From a checkpoint of a small transformer trained on Wikipedia.
Training: a variant of Muon for these matrices, 237M tokens.
Each number is 128 + 32 x the weight over its row's rms, rounded and kept within 0 to 255. Layers, rows and columns count from 0. Numbers have three digits each. The size before them is the row's rms in percent of the matrix's.

# layer 6 attention output (transposed), 256x224, rms 0.636, rows 48-105, columns 0-55
146:149169143105159085156114156093142143171080103107068118121115160104153166154125123094111114129157130097126155114094106132125107156098132145136122148082188125133046162107
146:162115173128096072110110164185151146126078147058095099172169105129130102120143122178149134096114150117097102083148131155143157136127086143140097125138103106131119182146
142:137125184156121122170186139163116099165081136172126143122114246149107117116157175119094098115135116112163021149144104114158144102112127103161127136113134132082142105093
146:145072154156175107152106133098128141117161106112160090136151129064134137082096143046114118204077126184139195167163062136139087120091133181143111167125113151164133128121
144:083087072115132146080115104164085084142137087081138083100137150100184121174165160072198120144139100099100106101184194134097201156139183146195115131081139117186143119088
141:160147105143185075101091165103140146129144092164120158073133086095130159094145168151186052137083059134132154110143121107172129073135109132125151107146112138064106178182
142:188116105132099115195172146139085138126103179119069107089115114080160107154107156124090155138144115147122144074127156145142124084143115112163112149147135119119135137130
148:136129104133134121056168091151132152105138137083124117146229109153099106109140102082069132125130165113149111102128093130078140148179141086156122154186163175112087141111
145:098123115090061081177101178156159190154129150102107109103087114161102120148144158172061124079149148131166126136171157135155130071121170127149124131115137124125159176150
145:161127125144182120128102102105169148179155147109114152133137161166172180113174119183165110058160137108118135095114176114092136050168115151153152144173153142140093180077
149:111063070142175132082080179129177127116124105136144105092131108130146204111149098128155120122188142127174101136057086140128102150073136080097116103143120154189112139129
137:114118136107106143133158080101170112171141124137197142115113153067085139139163147124161121117116134107171137067185169158111143141096155145188117208117177082108171148127
151:202134074149103151090185104147167125147085137112157129155112087113155103120196140124120225083089116108149192129125175172151104173125135166156103132089119136131117119132
149:136099093150116174140111125178048115099177135082112130150166164184111150109122115118154084124077142151100123086132162149104093057068181038142113146162131085135156148093
149:099105147089147174123088133132063141111090048167057101162122105113132109144123097127105143154084104168136116109130078147121120134178165121099144126135164112108141102187
151:165093131110088138143181111105130058160108131181123141096122146071125103098135097095139125159119162121154123115122148191104119110136149088107095116177140137183166169136
078:138076161099101134148056160087147096109151129123072106112182097148142206097139122113153133158126141105107132130160119087116069081102148093120153117111086105093111197121
078:151131128105100063098138161129160102151063156154122158137157118182150157118138085151092056100165128136176117113086100183148119103157188136154146119110141152097072134212
082:127141122090091144190061106117121165105139081083153217135170153117133165119123055199120130165122099156110070149070120138121127172155152072129135186186101149134172084123
073:152070131170163162104051155112143111176121139139077170105087122144111114083108070089124167124065093127122112099062090104152148165104160172138128185154082154124176174181
078:191085113090128194059068135174138098159153155121082131115092109111115116135088116122095118132120129143147088165148073137132137143135065140112085166155104122174143104131
077:112104125152133157102103141069156094105107156108154136149167137165144138165097107109117102136139099145093176131115145131122134136125116130132166139155142201155148150138
082:123146131132149141089115156085167126124130114148086118143118078102162167184122173119159123167075157142095163142124119173165086148111086110144128134141088119102153155079
071:122161097178186121115142123087134225124053135138110127117153089111066119114202174145114101159064111162100172137127112143130158107098089148115140133109122132157134143138
079:126139110210123227154091109148150085146153151093198200112096120123114109157184122157043113139135151159134110135164111103125092125136184150161148174131117111107160185161
081:101168142180145143142145187147181169074123078064163144128133123157076143096139119107147096128093144135102137106114104198148140157171102125124126064138129154132100170186
076:126106141130078158101101214101131123113088058200144142108136097156072133131131139153121114136164111090074145129148171052203082071118167089073089169128156094115108148183
081:148144118170078107134215100121112118133121073115146125138146143153061145123133166091172125195120136106118104125137112123152147121114142106133132110149124110134126177191
076:118056173114122116123126096174111097115131147091144196102097094156117168070109092121143128095128133059113125172114116137137184220083087208117131126110134093153165092149
074:140107094057119151098110120094165168155179179190068121126169122133119135108071108133130160095130107111098110176074103137116117125128091086139063115158087048082110145154
081:090102151145157106078074137126113178115112119124160156099135105155099122075143087139119157132166154136129219108194189084115088116158128127040125157125113080098105066119
081:112121109135105098105101116177147154071128134161123168105125122142150124116131103139152076145157098119120158148155136093107110148117184085117216105114131160117115116136
080:099090197124152143075153139149159159138057204086223082167116085171104106140146142148119190102134109078100135196126092110049141096150136107141121120105136105107118145120
078:108139125098072133160182167156189089083166141064119119148114126136108163162120199078098113090161158118167086157163157158116152119137150169157152117137097105121071175135
076:138110204100167181220110174125156112062156148125135132139160130092152132099176140125164096130158086072119166111154130129081110107088109143162185128106166140116083092113
071:123001140108155115073079153129140215129138146160157118172139183078114147098105150111157123127081150144184162083118128178130129207124165122133145092154134124130175190113
074:135096128130087090121149117102186119117147156098072082132109156069135177099121124117177190121179117114132132140093155137145136102133079151086162102145191122101170132056
072:094110114119168120131125072139206155097194109167163103155079115193144080163099145110137135039137165116159067125110190090141135192122110140109159142119132124115109151076
079:106133128180119177152112165093186149079153113129122094124111130122169163203160103114166134144118119153068102157140136106163168059086094136106125067167094170111109152143
084:139105129154087126082097224105110178114109122129076156161106106175158088127127149098126125031124145129175132136153082164094128164117157164151137085153113121094131134171
084:109096156074143128138137086145126120072130156145145181145131118072135121116161138149080153179140157092162071090143138208124155148133094133165128089105130150149078135038
078:121199121169122198132124090131176139144122175129123145089093155140151109118171145107072117133204174051167087157103079137166123149139113111178147137183175138107151103123
074:085120121108178075156169124158160129166181176135056100168142116127151123083138123092118167122175164138130116080118204092179163122098106069111094151150168120115111097138
083:101101173171095108090129116115154090099141147140152141148217128148168111129178070161089139128153130104187214128161132097148119082155135150161102186099104050112123147125
075:131107094126129078119145102108111066136171095187067075139084141176071171101121104128099133157112105155094114144144074105120085165077086176142085124051131153098182106082
078:103161065190133128147110107131184142094131143178135093123116134095112123161122154133185147112117135160042169200143142136127163145113150123183233051098153168137177132129
076:167087184119115187131112131132121100119098160118061148143106075138166145108114128169181130090103150116133094154122115150211149152150061137079121106126105117122149162125
077:121120167100065138122160145155094093116102173141174102175139109161151086099177167161107151121126125106165134080140102159171118179100114157130138108187120101091094110119
071:099121125138102136164128129100148119135116081099195094118109121175074116128032114125090156132196149103117175096135135181201140151096134116118106154167122107128141101069
086:118143135125086100103162141121064087115198116138093177089096089086116149127138111140163176096131192117156153114128089149125186121153181069053202160060071153148163160190
079:028078150156106137124133064099109108129113135139174117151154184107118134063121143061110159131162084158103183161072135122109149127139124065166109154142125079103119136115
082:205137141104071109052160109174106156117126152063095163148119045103158159149135109123107103138141135179112081131112122134132113131178097145147118141108118101121037128174
074:154132111143102110170139134128088119157113099114116120188098138129125105115096149122139140105107143091127107090160072148060177056138097103047164110106163151161119145197
080:059114121167168161183142080139070119118137108136119150156159145140132124101131150060165165171120169138103127095177183130178120047140147115086087113149115118080124080092
072:129162104107107133146077086216133142127135120102126161086140134113121119146083150046126168069127085096098125145139140146143119134162131157141085128142077104124109094171
080:143075102109187121071144047165172145069149103096090142143079168116092133114149121136102164112059091123069109141121154134069134154131135158186088141147127205146114165137
080:082087111100143155158116129120169132101136067128182131116133094126150120151118120135167192125140193112103104122137142147159116142087075161156167101137128110113180086142
076:141103146175095112121081047179155101077115162087113127110207192131060164136112122137096119144058158179075135121083168115184132144134092101139119132075112117183105098094
# layer 6 attention value, 256x224, rms 0.0752, rows 49-106, columns 0-55
140:160179123170129116150151146109175165046125170087107115173134096112115112192203132149108101133140109075163113144132118162192176123124071132148088089131077147099133185091
141:159095180099134130192131183126091194162078145141122083121045179170092169155141139128159108116148192173140124148097081139071136137102167103146143138093116093148145106119
144:156127103095147093133076122144099139185197100158138135140127133103124142057093123099145118108054149172161171134105093105100136116150151085137078106124111127185136133138
140:126100130125136112107112170099102132128101153168126162072117133076127140150150139104149119157131124082110084178140096167059158095107193125185102132091178093097125108109
138:134111119142130119144141097106186154143181055138126120121153144126204089135155118183134097081154104106203126108132136088185156159134180097182091137097148112144128099103
135:131157104133121065089172123151104125092098152094127204123140105101123195095123087127113161090119125157153119128107153088131145072138136128175180138174033189112073123135
145:130137101116174144133113111169128110104139146130124132149160081090102130124103083127089139139153153141099098077137117084162085172179137148142123143157156155177128142135
142:115100135136038142109149173135115169134118196171097133147150156099133124163163155110103128070149114133167083123162166108129101131149133118063125135107150118114133137089
143:149165164120167163131098103120204085120140103150124137148093178079149167149126126157120146109124111157086090181083168070097111155163107179137128155134114108153119153145
143:156159124103170102106071122144178138123114129088127114141156081085099102106184076197194106122173099130138151113103102156097108076130124133132113178135123126102091138101
131:133155173120109113114167078162112061133143104159114069164159154132088174124172127152153055124161137172065156082112143178124186134113165096204141245173085160078117114121
146:133095127134136165172160117199109133136112151117215130118144086121118137150171118166090170080101118147089205080154089138063120150144103101085124142113131139105141156083
138:091085145080122183158090139130104161111133097094109160198132186126065094096113147117106112082090093121105144134086149100090109090065161074146182122139065150087125093068
140:115063141153120129140096089127079114107163043122089214152142089113188099203139080074140086118163110172179183132126085175126202132131122077120079153151138113166169123097
142:190121085138143066112130147133099102150070151136148095104144091044114139085169104108131120130195148146157129145133154122093103164133130142185106134169117140126153162164
085:129189142163147098117128086131124116167113236123063099175115136062092110161090200089157132138110091131202154109188084120140152091129129136086103178133094080150144118131
080:106104167179078121190076133123128088112129159143152152165105081132162156118114148105087140072101086063130084156116152198176113105128106179098059134096135111092139117127
090:191212150141191108135173141069177163075164056132132231089163096143101105191175127101072121138143155138132079116113164108130089116137109105129093114082073124084133106145
081:143186081137082104100113133117209100152157128113140084155086138134188119135100169135152094123112137116101126137142182121110194105146079114076107158165094134092173148139
084:120178115158128177106113073164138115094126095165112137155122135140101074117130161091070091126096150101165161127163104168092151133132091099140157151098205121097132136102
085:137120120124117142094122106066066103119117167152167152168117087094158138041077121099149094142130109162065125129152128107107116170138165092117081067134122109156113083087
083:099144179132115073172100134119109126118108166115196117204119153124171087079131092149159104099167132146103128111084131113142169097188100131155082119091167157163141158060
078:054135117083182117169105102107135102105107136164111101094150143106117089125149139145163061089124117099113062158089143097128155137161208125107120164137124137153138152155
085:087149083129118138126152194069111140210145088085116202087144155087113122155194157141132139071187178106089165160127129175110127101123119051123133124125182100137179141121
082:068071115106094157156085085168116137187077102182096126124122182101118139108085109157148111117093127142100115160078213105152164098147175146216134166153129125150159148154
081:184143123174126171144137146137106144149149160136154138102177116087108120101101118136153173120148152160156088107187115164107122164147094111135170147116069147111080102166
084:097096129128130152095188133128122139084143157152170138171164157111071152116168066147150156200136083102131117114151083073082110114176117141087146129149133109108162121165
080:141041128138149112120123135179102093161131141112098169089057155163089095147131114122115164161162151130138112163178058122138171103102145115083185093196100118094145122096
077:094112180113202088095138151140111088143144108164094106128072080107114143112139166089158087187134115151088164127160116104155161188168122127113175089124172131172146093114
087:102049194147146143150067121151070176126072122132142104132151203075116133118086108102096119140112134142160181138166108100112088156124107021114135104059152140126092137085
083:081185164131144154095176118081118148101160166164155112118122148145093093154116086099114124166166165143095141144141094099168090128119055126137139110113118129181133094095
086:182072182128177127138160099126105130052145131135153091107096116106164067125131189135100103111118074095141075113130172126174110145164075159149146141151137213168111114120
079:121098091054178086153124122101147107106105149111104117129097112101171128155167063162157145180097144161117136216123111112149136067109124174115141181089160150153136098122
076:151121112105168164122046090143124133064081107125130105140155127128128083129120076079081186136172149182132177143164150078126106144058059133147114109184112157140128142121
075:182077113097122110153087138117101129172157121164172108117102105176089086122096149158153135096155147104085173125120107092120136127065124133174207156116145146122180189190
084:140149105127125073162090131139122101083163130163138130127137166072123156094133075158157097155156089164168068156082053099118157139135189088113141137115139132112169119165
077:160166119134122168134126223095129148139115182068118085111119151142078082075107180142200163088086094125125126098130122129143114151124105078112150107138149144163149139120
079:091173086154194136111155149151129087160074103131186147138155093081098106102079095146182109144140143103100125136089221110104132109088160141116066110146123116161132183107
088:152081162115132147095085080172089088167154162141174148187116149132171104152150105109109167085147160142107170145138181075162103159157202099146138164107136117117093072137
086:105155113102093080130068112134148115167152050144164138152145106135111114047101143156130076088139193156084083149142115112161065116134116123124154085132127135183128148101
081:107160106084070107086127092102111166138152172149144203118109147133108124133148125156085133101098108149118169203126134159156056107123118098132136119101144074154132119150
085:131170144116092152099112136164131181078161118096108084143136093134148144091133174132111156158113113131124103143132088168193211217093176116173137120172119080112097182150
083:063102171132112129156118189111109167099117068229109101113085147121118134127141140147148115133186128107087193139116035111159148135112060136170099155107145132120084122099
084:125150138185078171120141089131132152079130138163104173137147097183131120164109173147107156152141109143148134088092113136130136138151134121143185133158115087116087109081
087:099097083119163174165136140091133140099139129117139137126082086116133159084039063133166108124079145101102160088104126131151111166122134113127128171092051133163078115148
082:125149137134128118140139149113159149162159125126097167204182114156144093086116138111123130182126106201065119127118056135130079157085114125112170148111134255130103156116
077:149126158170143197020123106174040124145140160083198116108151182140129112163157095185111150120041086178124125127141136091123128140139148194146136155196127126103169167101
083:139164113228094148121132148136129133218112148120118110144154148147125150123104093179127104130128105138108139135122153142182149143152112081091098154136119097127082143071
088:163153037070150097169134169081105103100168175113103120150103138107157160118134023131084105103103147119121185143113089133098125154134205134203162153131119111137071147128
082:156115136126134104112163112177086172139139150102137123132170133124199110137135137092141066144131136103135165092123201131086153154108115122142125154109108130175170111152
087:107166141142125098131107081177102106156134127165147127163139165146119153123102195153127103118133110165136132106109126118097154150146088173118147164118138141100165101137
081:154141101078180162084160109150137147114155121133100124164075128115156130106191111130094128128083089110180136117134118168058090085116099123161088092186169139177134132138
081:170121108183112132164164114096154132168091108166126137098160142084109143191139140134150126164140094163145086137119140078086086080072124131152138140106171076080072146115
076:099172127172204089135081133135107152130163099141092108104112188165105133096099160113173133114091097155152092140144109119052167123150133162142112127146148080128140109185
084:169079085065112187150122130149119121143153099055165124091139113193111132152136105048103166126132111087154135126114135160092106144121157077181135111178165165099125146114
081:102143097125084123140133166087127114134076110145151135062094129112104107151077123141136112152082150162157086138145168134172114155104084152139169063135091118147141170118
082:088105151117147139146174142157161131150109070091071148151085150099167131113101139144164099124122079045155132122148139147115085079105087199191130112148091099099199154103
081:118213087151145165074135154096185099095197134125113153146116129185133144113119145120122104124096141106134070055120134129197127138067174051162105122127203159069157099144
# layer 6 attention query, 256x224, rms 0.046, rows 64-127, columns 0-55
079:046125166134104163109123216139139084159129098154079137125129116160102194150148170139116099119097092146123130177113075144135163174092191098127154062192146174136127090136
072:146182181106110055074079107076144103153158155173146179210093164114107121090073143164163129128077048151116145198155097087103121122075081094121089095148117144077135136124
072:121097132119079137122077120084181118130065112114160142157110127147178141147161146158165154098125133076108137114133127144144146154124131131154154142161153109118135132124
086:082141062137082125122120147083139125136164113170136131152161172122137121177118170173137121125088082095160142081131148130124123102141122149189084068167150154146154105137
070:095161099128126080138132162166103090122152062214140121165160160120180101146093159163158135104107133126196113134110059078118076121117107145123146063107155154148112180134
088:086142192139181123107108088187108073155128152121093182108158080159117150115084148081107114137173197191113136087170136120115138100162108180092144170094110092081173122060
087:095207119127154156166127130115163114163145161163141124178121140086163078149099109138115125151173106148133125170137090139171038096068075075146134131107159139116083166106
075:135049121102123062109152096155105128113068152144139138080168098120084157134115132071156117128051107154114106079123124105120111161166114123152144106094190098135182124078
078:083150171140140128138197159118110150135215113172142103173048079125104132105166142116113166102054098059101109145139119113146166182170159132158116107129097144166068099101
084:156128060152087081142119114191115128141104055147114071101138166090140201167172136189164116146087039146148124096127050119154090161082144073138125150153124197155069154160
094:106162188142116153135133143143112139098125153124119114137106130114142081112129124193088138136104118064146091196160112152154035120138039121116103112135155162075121136196
079:144116142147112124137123149170146080106118149175122167108191096116153146147062173089145144171186101134130125124149137140150128038128147123157114096138145103128105176150
075:147145059154082080110145128110157144098199131074151165152106160053146160103168117096163192148098090133074101143158195121119146087133133102148106123132118162133121064151
100:132087115152067127141112157130144114125090107155119074138131157118127092143155155131131103141088127125158074148146122102144108103102193115213080118123107153163117123235
089:080137115169145175035144105165122129144125056144180150118165133155099185119159100098121120188121110146133139099153171183121108125132149120155154117154179159101210083079
097:109133155175131086143102144102093138107051142139131159168054147120132073107139123186076162185167173107184133138106091121082147124139105176148109147077098122133135159137
090:125062116124136074148095138179147135124112121123108127132122179105156138129120120174133094160114150117172120120102052082120118110139089191060121164057049196101098169168
099:141165116137145171194084144110124118173136089132144043114124150101166097062105156145124112100114159096107127085183131105106135133127131139132089122124129140091138098154
098:186058123086123168172074116099127134166092118077126158138135177105163121093165073128057109084129133141130087147141111148113168142147065126092124114115121133116129158145
103:115137097142182080153098094122151179139120165102057087165156208102104108170167112184127124134120149141176113090146133099170116134102152096109151146177075109115122146135
104:123157100134143073118146045138102109115116099187110098105192129127111164164106174082138138109100166143092131059112189203129089132155162173161157086077171153114060123100
100:123084088100113066100164152126124166119133127074122230093123153142109146110099128150181089167176172093115130096114090104097195142147129151063127131156155162141139125148
098:136139111116070072108123151125176094118154095137151177130124171146141118149133151117097158112133126117143133158194120136159091171127121214126116093100147163148126108174
125:059149108170113152153096123017102110153093101128132166148137171120141100142132167158082098116080144168164161129205171157175088182090149104148136072099139159107130051114
114:117131102115163120130143125184113182142179153118141167096135111180100168242123165050205135151136088126129130120118095190092078092126065128103163103128089078128108164102
096:126066102116089161236073167091120165141111146145107159109145124093098174127089160192096170131084151095140145072088186191112129085139121089126132119204128159163147125149
114:105200120153133115071180141097102180155157109108103096116151124118111111152131135094115087194121117155135152114199110119159122105132126110132136134093049067122175134097
109:117130081163097190150155116107178111108114114111182113126149134162167131132186146080151089141173187170163143119130109132126136168111123087092123101144069140114100129111
109:105112124103145129151107138112211103125102161145128199134120054129131140172118159160161082112112218127127123153076156139143132140161158137142180156138147131107176124091
103:145172124134210155127110151164182095121145103102084084153118127111168093103143127115135107069105094112119166200106128158123118131071145118191127108137114157170130111114
094:064135164114108203111150115116100127137143119115136115134096110112157096132134122150112151078153101077174173091133151223102147194152095103171124151155160052182097099125
116:112105167093039159105156122165166116144177109107110190088117129099123142121107090147146163107121198096171095058075085147171154158202135109254149128153117174111141105128
103:175167120156092079115134161169140143139184060146121065146180129151109121134080138124124169117173110111128165085177098131115137113104093134190127067150151180132163145142
098:106130089128181109174110141169083107170107125126155115126130119143180156170139146193126128092144137118087086150106131123149154092124137156121101114050136145148130101125
101:113134127184175121151187194101153103122113115133113140121102108182151118158087166144140186118112125120105096195134123080156122098147108089063088130146157167089156107117
111:124163132116094125138109140124093140097145176214140107141119132159156149054141139163086129094083166089105143135126122141109102192114161122179122152151152233142099096066
107:160099151070120198125085123159083177114152130152144064134101113161096127109110081108043087142124171144168111135165150139135132091118136126065042168115135140126068068122
101:093153141098129172139180106120126102144193133187172076065126148106135091149136104143174089147093127113100118156078062149134130151091170152130114068114164111163153119172
107:094151121127126129118100123154126154131109176160108127131156132135175115069138129093115070081139107150133185136111161106071164105111110166084119081116156128135080140100
109:101083088151165065165093101114165121151135108070125102149133150112121176192127059175130109112094087152119137141149127117165138097132123158109104155165116105131172137133
122:129117142147175183132105119118099076179165179092122123133124096219130150086115177081070104149155192134149116059094151116115069143161122118153118166130103102097118049060
113:109140141131172064159143098106112078128098127169194124155172094088106137179130151094185146113135122145119114101115149134127144088138085156052143109080127086149101175142
102:127103074129142188113105152188127170127098144092153178107092117158164072128154158099072159111113110210144095089116087178091119112210110116069202176195137124156097139117
116:148164194170058173115127156160125141149139155124087100100046127122133173159102110130104159143153175104126161082123072106166135158140138080255139127152165113119129059073
109:135177125087081145183092133147142099124122107131150088112134093076150082168106073118136135180085089182164082139098193177155124149120114116139148158104129092154147124081
108:127101118169127167110122146166077162119153134069112110126137109107118121101097188177121098133157161123119071067171129174111173175099131082177076162142130064157160148158
101:149140204145126098183180109117094133138142137155097168166133091173143163131133126137111093175097108069095159141136137132155156085122062168184128111121135071095094114162
110:111085104185169140106137122141112149161118132118078158154163185145108181152126099121160158167171134070075131178124099209102156141114173107080154135139088102119118137160
114:108176106127175189109176118091096149062140070090179152138174081118094110139094171114127169165174135101053088139107143115154083140143151173111104134097129103158148121139
103:134093109094093143161126128165169131104061164122107148163124102113091181099120162140110088093132107145173120154163114111054126181125072132159144134146178129124136168134
109:135128103192205177134112072115100165085109109174076141076101137132101115099109133186138152132096135164129156140173148107139105127165123108126153107140097078084141093030
105:143085147173101154131085095121124124126189090117132121101166159085081177071101139091154128140130140139119097109122114113141103096159097118095127108175142121204117153136
100:130113103148118137180183133152096094120096103118146097104076124091129131094110078138148116170109162194090135188091120132185131106149186094145152107172147241154152091097
108:170081080139148167135115175131110149099177150126100174101077053157108098040154122156162084135121079103111146147187091079164075139117112090140123135170171151152120133125
109:145129161130091145154097129097127100119152136107141138165091090126059100113061132150183155126157136167119176128162090190097122163122154113169129121165150139127064157096
113:167142202122161203180106107131111118097185148118084066171047122119166108112163151149110136097200098145135163145128140132059144106157110079046136186105124109077105124148
112:150157088100117197088122138109118173142121095091166146099192096123130166181178091119121141163151097117117120128142123120116150120143076134144191128126173155155081178141
097:133111071086118174104079166105119142098097127102163095096162123160145139170159163125125185074107089138158139150096179102149122065070166094123149204082082113141151113119
105:109060159136164073120159118107143107134162163073105169090160135120128076164126141096180128148109086136138140077170137074180135071119108143083126105130100149156153229227
108:114165128110174139072122145149082180126153119091148129132127129097099177087085186119124103136115148142109125109035151105165173119079073122160081183143194092111116133063
104:154113141167122163146132150128126120168145125176166085200163183141160114110179177073094097070173151104142165117081162118115157170173187116112113127128100138176071132028
105:086104127136064172136116112165127082110125117091099137110077130119138172157202174122116057110178116126114088167081117130159113119076142177111143167094109101116136190093
104:135079174106156185097123173137106174115126090123173115160104088180107123034196088157169194099170123119178160102147144160091151156111166132151137138122105079127126115119
105:127110099112156152081156107165151093112132153157153110130101106128145154126132158137119105158115199152121142128148083141066205125142125124138167163103151062152106133017
# layer 6 attention key, 256x224, rms 0.0475, rows 64-127, columns 0-55
079:174075093173169063167127135116095094164164140147114095110145095109127136141135107124084101138154104094146149159102197061128135093104137100139149169163098087122074126154
069:169095128156141136164173133116120095196092116117117055089163131113154158145101129105098098099122159108135169113112134119192101069106131099159100187152053149126126142110
072:115175099187145127113167197205138132129169100186123124167145135134136120114107054072108158136166105201128170143148148152123212122125119131097140090187106164193096084110
081:194109158172104135150157118117127109154091084096176096151134099179099126065122089157101119138153116129139174053122156114136129142079170152122112193118041162100111123142
068:131078120118100136172143112096108153205192168107125115095143176122106105121125166144154085107168108144070130139110242131144081160125138115158097176091080182071134126125
082:110127027112102156063141179128132169110144148180136178169123185086116145187147155143149199120114228069147117157144068178104127156120120110143130117153118103164115143114
094:170061173145116129147131124165138179138117192112132119173154124105125132189127142168129118147144149129085159129127217118127187108099129164134178102101130121094127182099
076:087170002071094119076107105182139126064128076122176103160122117146129172190128122103119116134176140120172178142106133156088113166137151099150139115113127090184131137121
088:178112136130123091108136105142200108108089148108122081098212096117134116085125106108091141161096144120122153115141176177104136161139117171152144079139169179134118131170
080:085126141107111177138190079106126156136106151108095139132161089150084162193125153135130124098160116176109118098121171164148108083140163182144145129079097146109108145121
099:189136151162118144123160076149094163087172124118171121156145138129100090130138127177137092132136119140095188094119169144134170108138098103154115101187094101107117184133
075:111180154073135084096139129085138143158148095167107169157120131164193126137172112136105149096132123174149144134118078153022051170182111112156096161123159128111136171102
084:137139160102146147152131161087135081161146100179076105116151119145109117117169159164054114133167111152157147104140195158159130127129120120139151137137103154120143084194
090:139171098157121198150156111180108112106160086140123120109175087136102169145120159112121160118169112138088118057152170152190153135124152131146146122147104142155151108148
080:123103151149115088035063176105128122135040127133150133203106155041150084093139132175151132104120119167112079099138118068069158120103159169120130151084135114101148091052
102:159162170169139160128125101128144098101103085146136078113125178122137102096132201100139096159129091062101161081116185124183146130114113136122128086192144158129082102115
097:099134137105122161140125136128138145073123099147159093169172179094047110179140174135116112110097121069094162091131176144202171102106123091115077082148098115168118156157
083:169144139168119138128150134130199131107085111119144150123150099116079109147078155134110123198111097131127118092075109105139163091171106110114147133165141138119117133127
098:158145140129125191089185101173090146087157167119157128187089095132113176120122138175095090196118120153153222108172149127139094153129127110118121111166084180151117171133
106:084137120165126165097109124099152056113096119121126124123107150139108154129115104131116147103139140128139107190103085148133092158116157148102173112088101175170098074141
096:113218113083132129134102196083123106142098160109138148127086158083147138125120131147115137177143099143097116182150103125109074183178142104120105184086129129142146137146
100:120176096103124136100125138185090192087211146125160122109149127122082179108090097121119085127115192125112126195119105162130154140136147139154068093127099105184098131139
099:087125132085117167126119126128114119073116123193091092106155120106121086121104146142099109176095135095105087137110201184157153147077114134137140064127168149229070098176
099:117165120158115111115088186066162074089106126053152197170096157108112123085140114134110127108131109088134155144168111126127131161109135116129158120087128167120151033166
093:123113087108144125121149082164111118110134086069193182080162160124146149187187158143148098185170122121152085121129101100133159105164161088117102107150141128110070105133
097:106152132115165175138075095092137147127113112144093090161149173130060076067153126172104114113126081077120124177185180140229150135112164103126125126133127117139121150097
109:071137081093107072127149077085111159110147156096124205182130147104106104150116160129129169115079204118128181121113077141133156138146191122054140149161094091134124154109
107:052145104153179150181099101158129139135091148090107156128119093118132169146102142167153135106091182143109128140136088075129076110095141071091134084128169080157077226153
113:129159123133138136118085164100157128169181122145165137074131162075174113101195111149115146139130068112107099168142123127109126162116116059089125126125141139167148148164
103:096127130151105060154156129159147153107093146095104174068117136172144122091141140180144143102055150082086118156060154093088154071116148150131131156096152146106149112127
098:105076086131187078089098084141084155171123124159108157214113148106158093047120088133076090129156097143104147100111103063086177128087126100118100111129150175093118091094
107:152187125163114129111134138255122116125069116103109065175170105160138183144118129080135081167127125175172157115108092131122166132148137151099123143186102171139155093119
100:106131162124104110144152124111144182177153104095152133145108155170133067156131122068136139194162115132120144094135108172124135134094161173097142157087123119069120114111
095:094076141107128139039142146144138127098086177157157147144159142146175187157141120167175124171146084132118147146124144111111072053147115144116173189108094135136099147066
102:122118155096147145109090106141154182147137139133124131102091180131154155181203145122123120147109092116115094094161200149112147106090093127121046157109119119054164155114
109:110166188226119125112096186082151124194086045146221077147100153142113113123162125134185105144087095104090100107077133114129163122067133193234130104113142121151100115146
101:134120093147132136076158091154124126106111120146106174211178130145061153145161098173150153113184125068100157154091088088048146128182098166194149070155123154153111082111
100:155103124072163172156167140122120138091080145121145189191129142157123051128151165135148168175138143108145152110166152129119132132095142129100112123128135143141146146170
100:119095107136104136086119140049167126114173116165137163128129082102113125096115147164112114197117151131055134123136079151116115184133122131152157109108185145147131144101
105:125178130166113098155137101103127191118147175114089145129111092154143120109095138173088092045103196162079143093114120124113116093130132103157091174129092144171183204105
114:089150095139153117136089105120149135114154116180110102182073078089151163156163101165121137134143042081051141151140118139155177134122117134202088130091196130116117119134
108:105120124088145115159114067085108131079105101124120113142144108186096098075104104162156051164170121123127115123081139124138151132120147054095168173126133140166143232108
096:146146127112151183098127116164205157122119130158164106194127109170176181175144060119064130093163163180120145092090152138095099142170159101146120117169149157069088111060
117:114061112146116066102135136134107122129060074101142116134100135117138179110130161118117105147144071111162139126094183129139109101102135183146189139118133157121085099152
101:122111118126134151130140219111127099095106064122123096139122132076108141115175168187108165096124109124126118138160164076127149089114124142112104097091080136138093125102
104:146046134127152151099170092099102081114113143148098142161104121111090159105129112109153149109125124158122121128118101070121088146178122113168155100103110154183106075126
099:174167189114168137084159114174160100085098097131154124137190055195139118105135152129180120171170067154124107080160073059124204096139144134119136109098123166091132202149
106:077079067110097167122151114130118162028159164141197143140152128145104152122150122090123079090086155116183128077094085066108114151094130175133122147096152112173129158112
108:075139101051124165077109110079072152185118160058170205105102134115149090122117125101097206095074113175107113119088015202098173129117085153102142117135116158129151162127
100:111153156133145105091109130185107135088171160093126120126119147112099110083177162131106098103140131074026112082120168160159179194102129186230091087164167130186134098131
104:145118107162196130088114139144146115057138159139154061132119153183124126121096184123123162084150108086071096148114113089124152139162130105096115130130144160109090117115
101:137087162139113168120136102161097098094162129081102106120129160111080130102149116085089138137126127142150122073185132134152103080181164117162061190127154117140125109090
099:117128083103080155125130175134162062160087128126167099110139133134164100188097085124131112134147089160118119151127153135140107132087181198129157133094196196131131126061
100:105117118098120102153115138119161121129157136149179102133085063137102153116151087080104152127094219108087094170138179174146163148097124159130133116106145103129138188134
112:143178098144135120098187161121149154106177131111092155154143141105113123145107129142148143211070136202181174119183116106128150113106098179105127080117125131157172100144
107:097116145131174162099110140151116129078171140167165168142143161086145131099116174131082204075117107121084146146134147157089152163080031137177043136115169141103152174137
103:100097107119202114128130081157145122147121114077119108121100125139091073245180122127155098108116149132173154129102192167132100081099198127101187119180158096093126074195
098:145132101115118081143157125127144159120150182036134094083093068106168176123098129140122111059148167095099075116080110220069144118147123140105133114084119138108187143098
102:120100125112155093127124070114054114137134131096114123130111106144113146111109121105182120113115176104120129108177131148089139148180143130147147171137141159077082192067
094:165107169115140124147101160116130171149084158206067150174092104125192095142139045095164187143105140110109089140088081095054157121082166118149161156139117155096114145154
100:123155130116162132150158210122167177122107098116133096114126166146081181131104107154105112122078146115083114151139155129172107150083101177174117090132157120135097096188
100:073170136134159121106134119138164133156141146133122153127080121085205156115136170101148099144152154126104095088094130159101195097145117116104081173090123131157087138147
098:124097061128182096047123122157109091153119142161096111095182126105057174162134110172077160167129176126086156158111136095126091146104135097141152095109129163087132089117
101:124185095096165113118094197173126151091102132141129130101103168138142158093145154135105141193150142102062135160066128130102170100190112141185121107140136100121127096180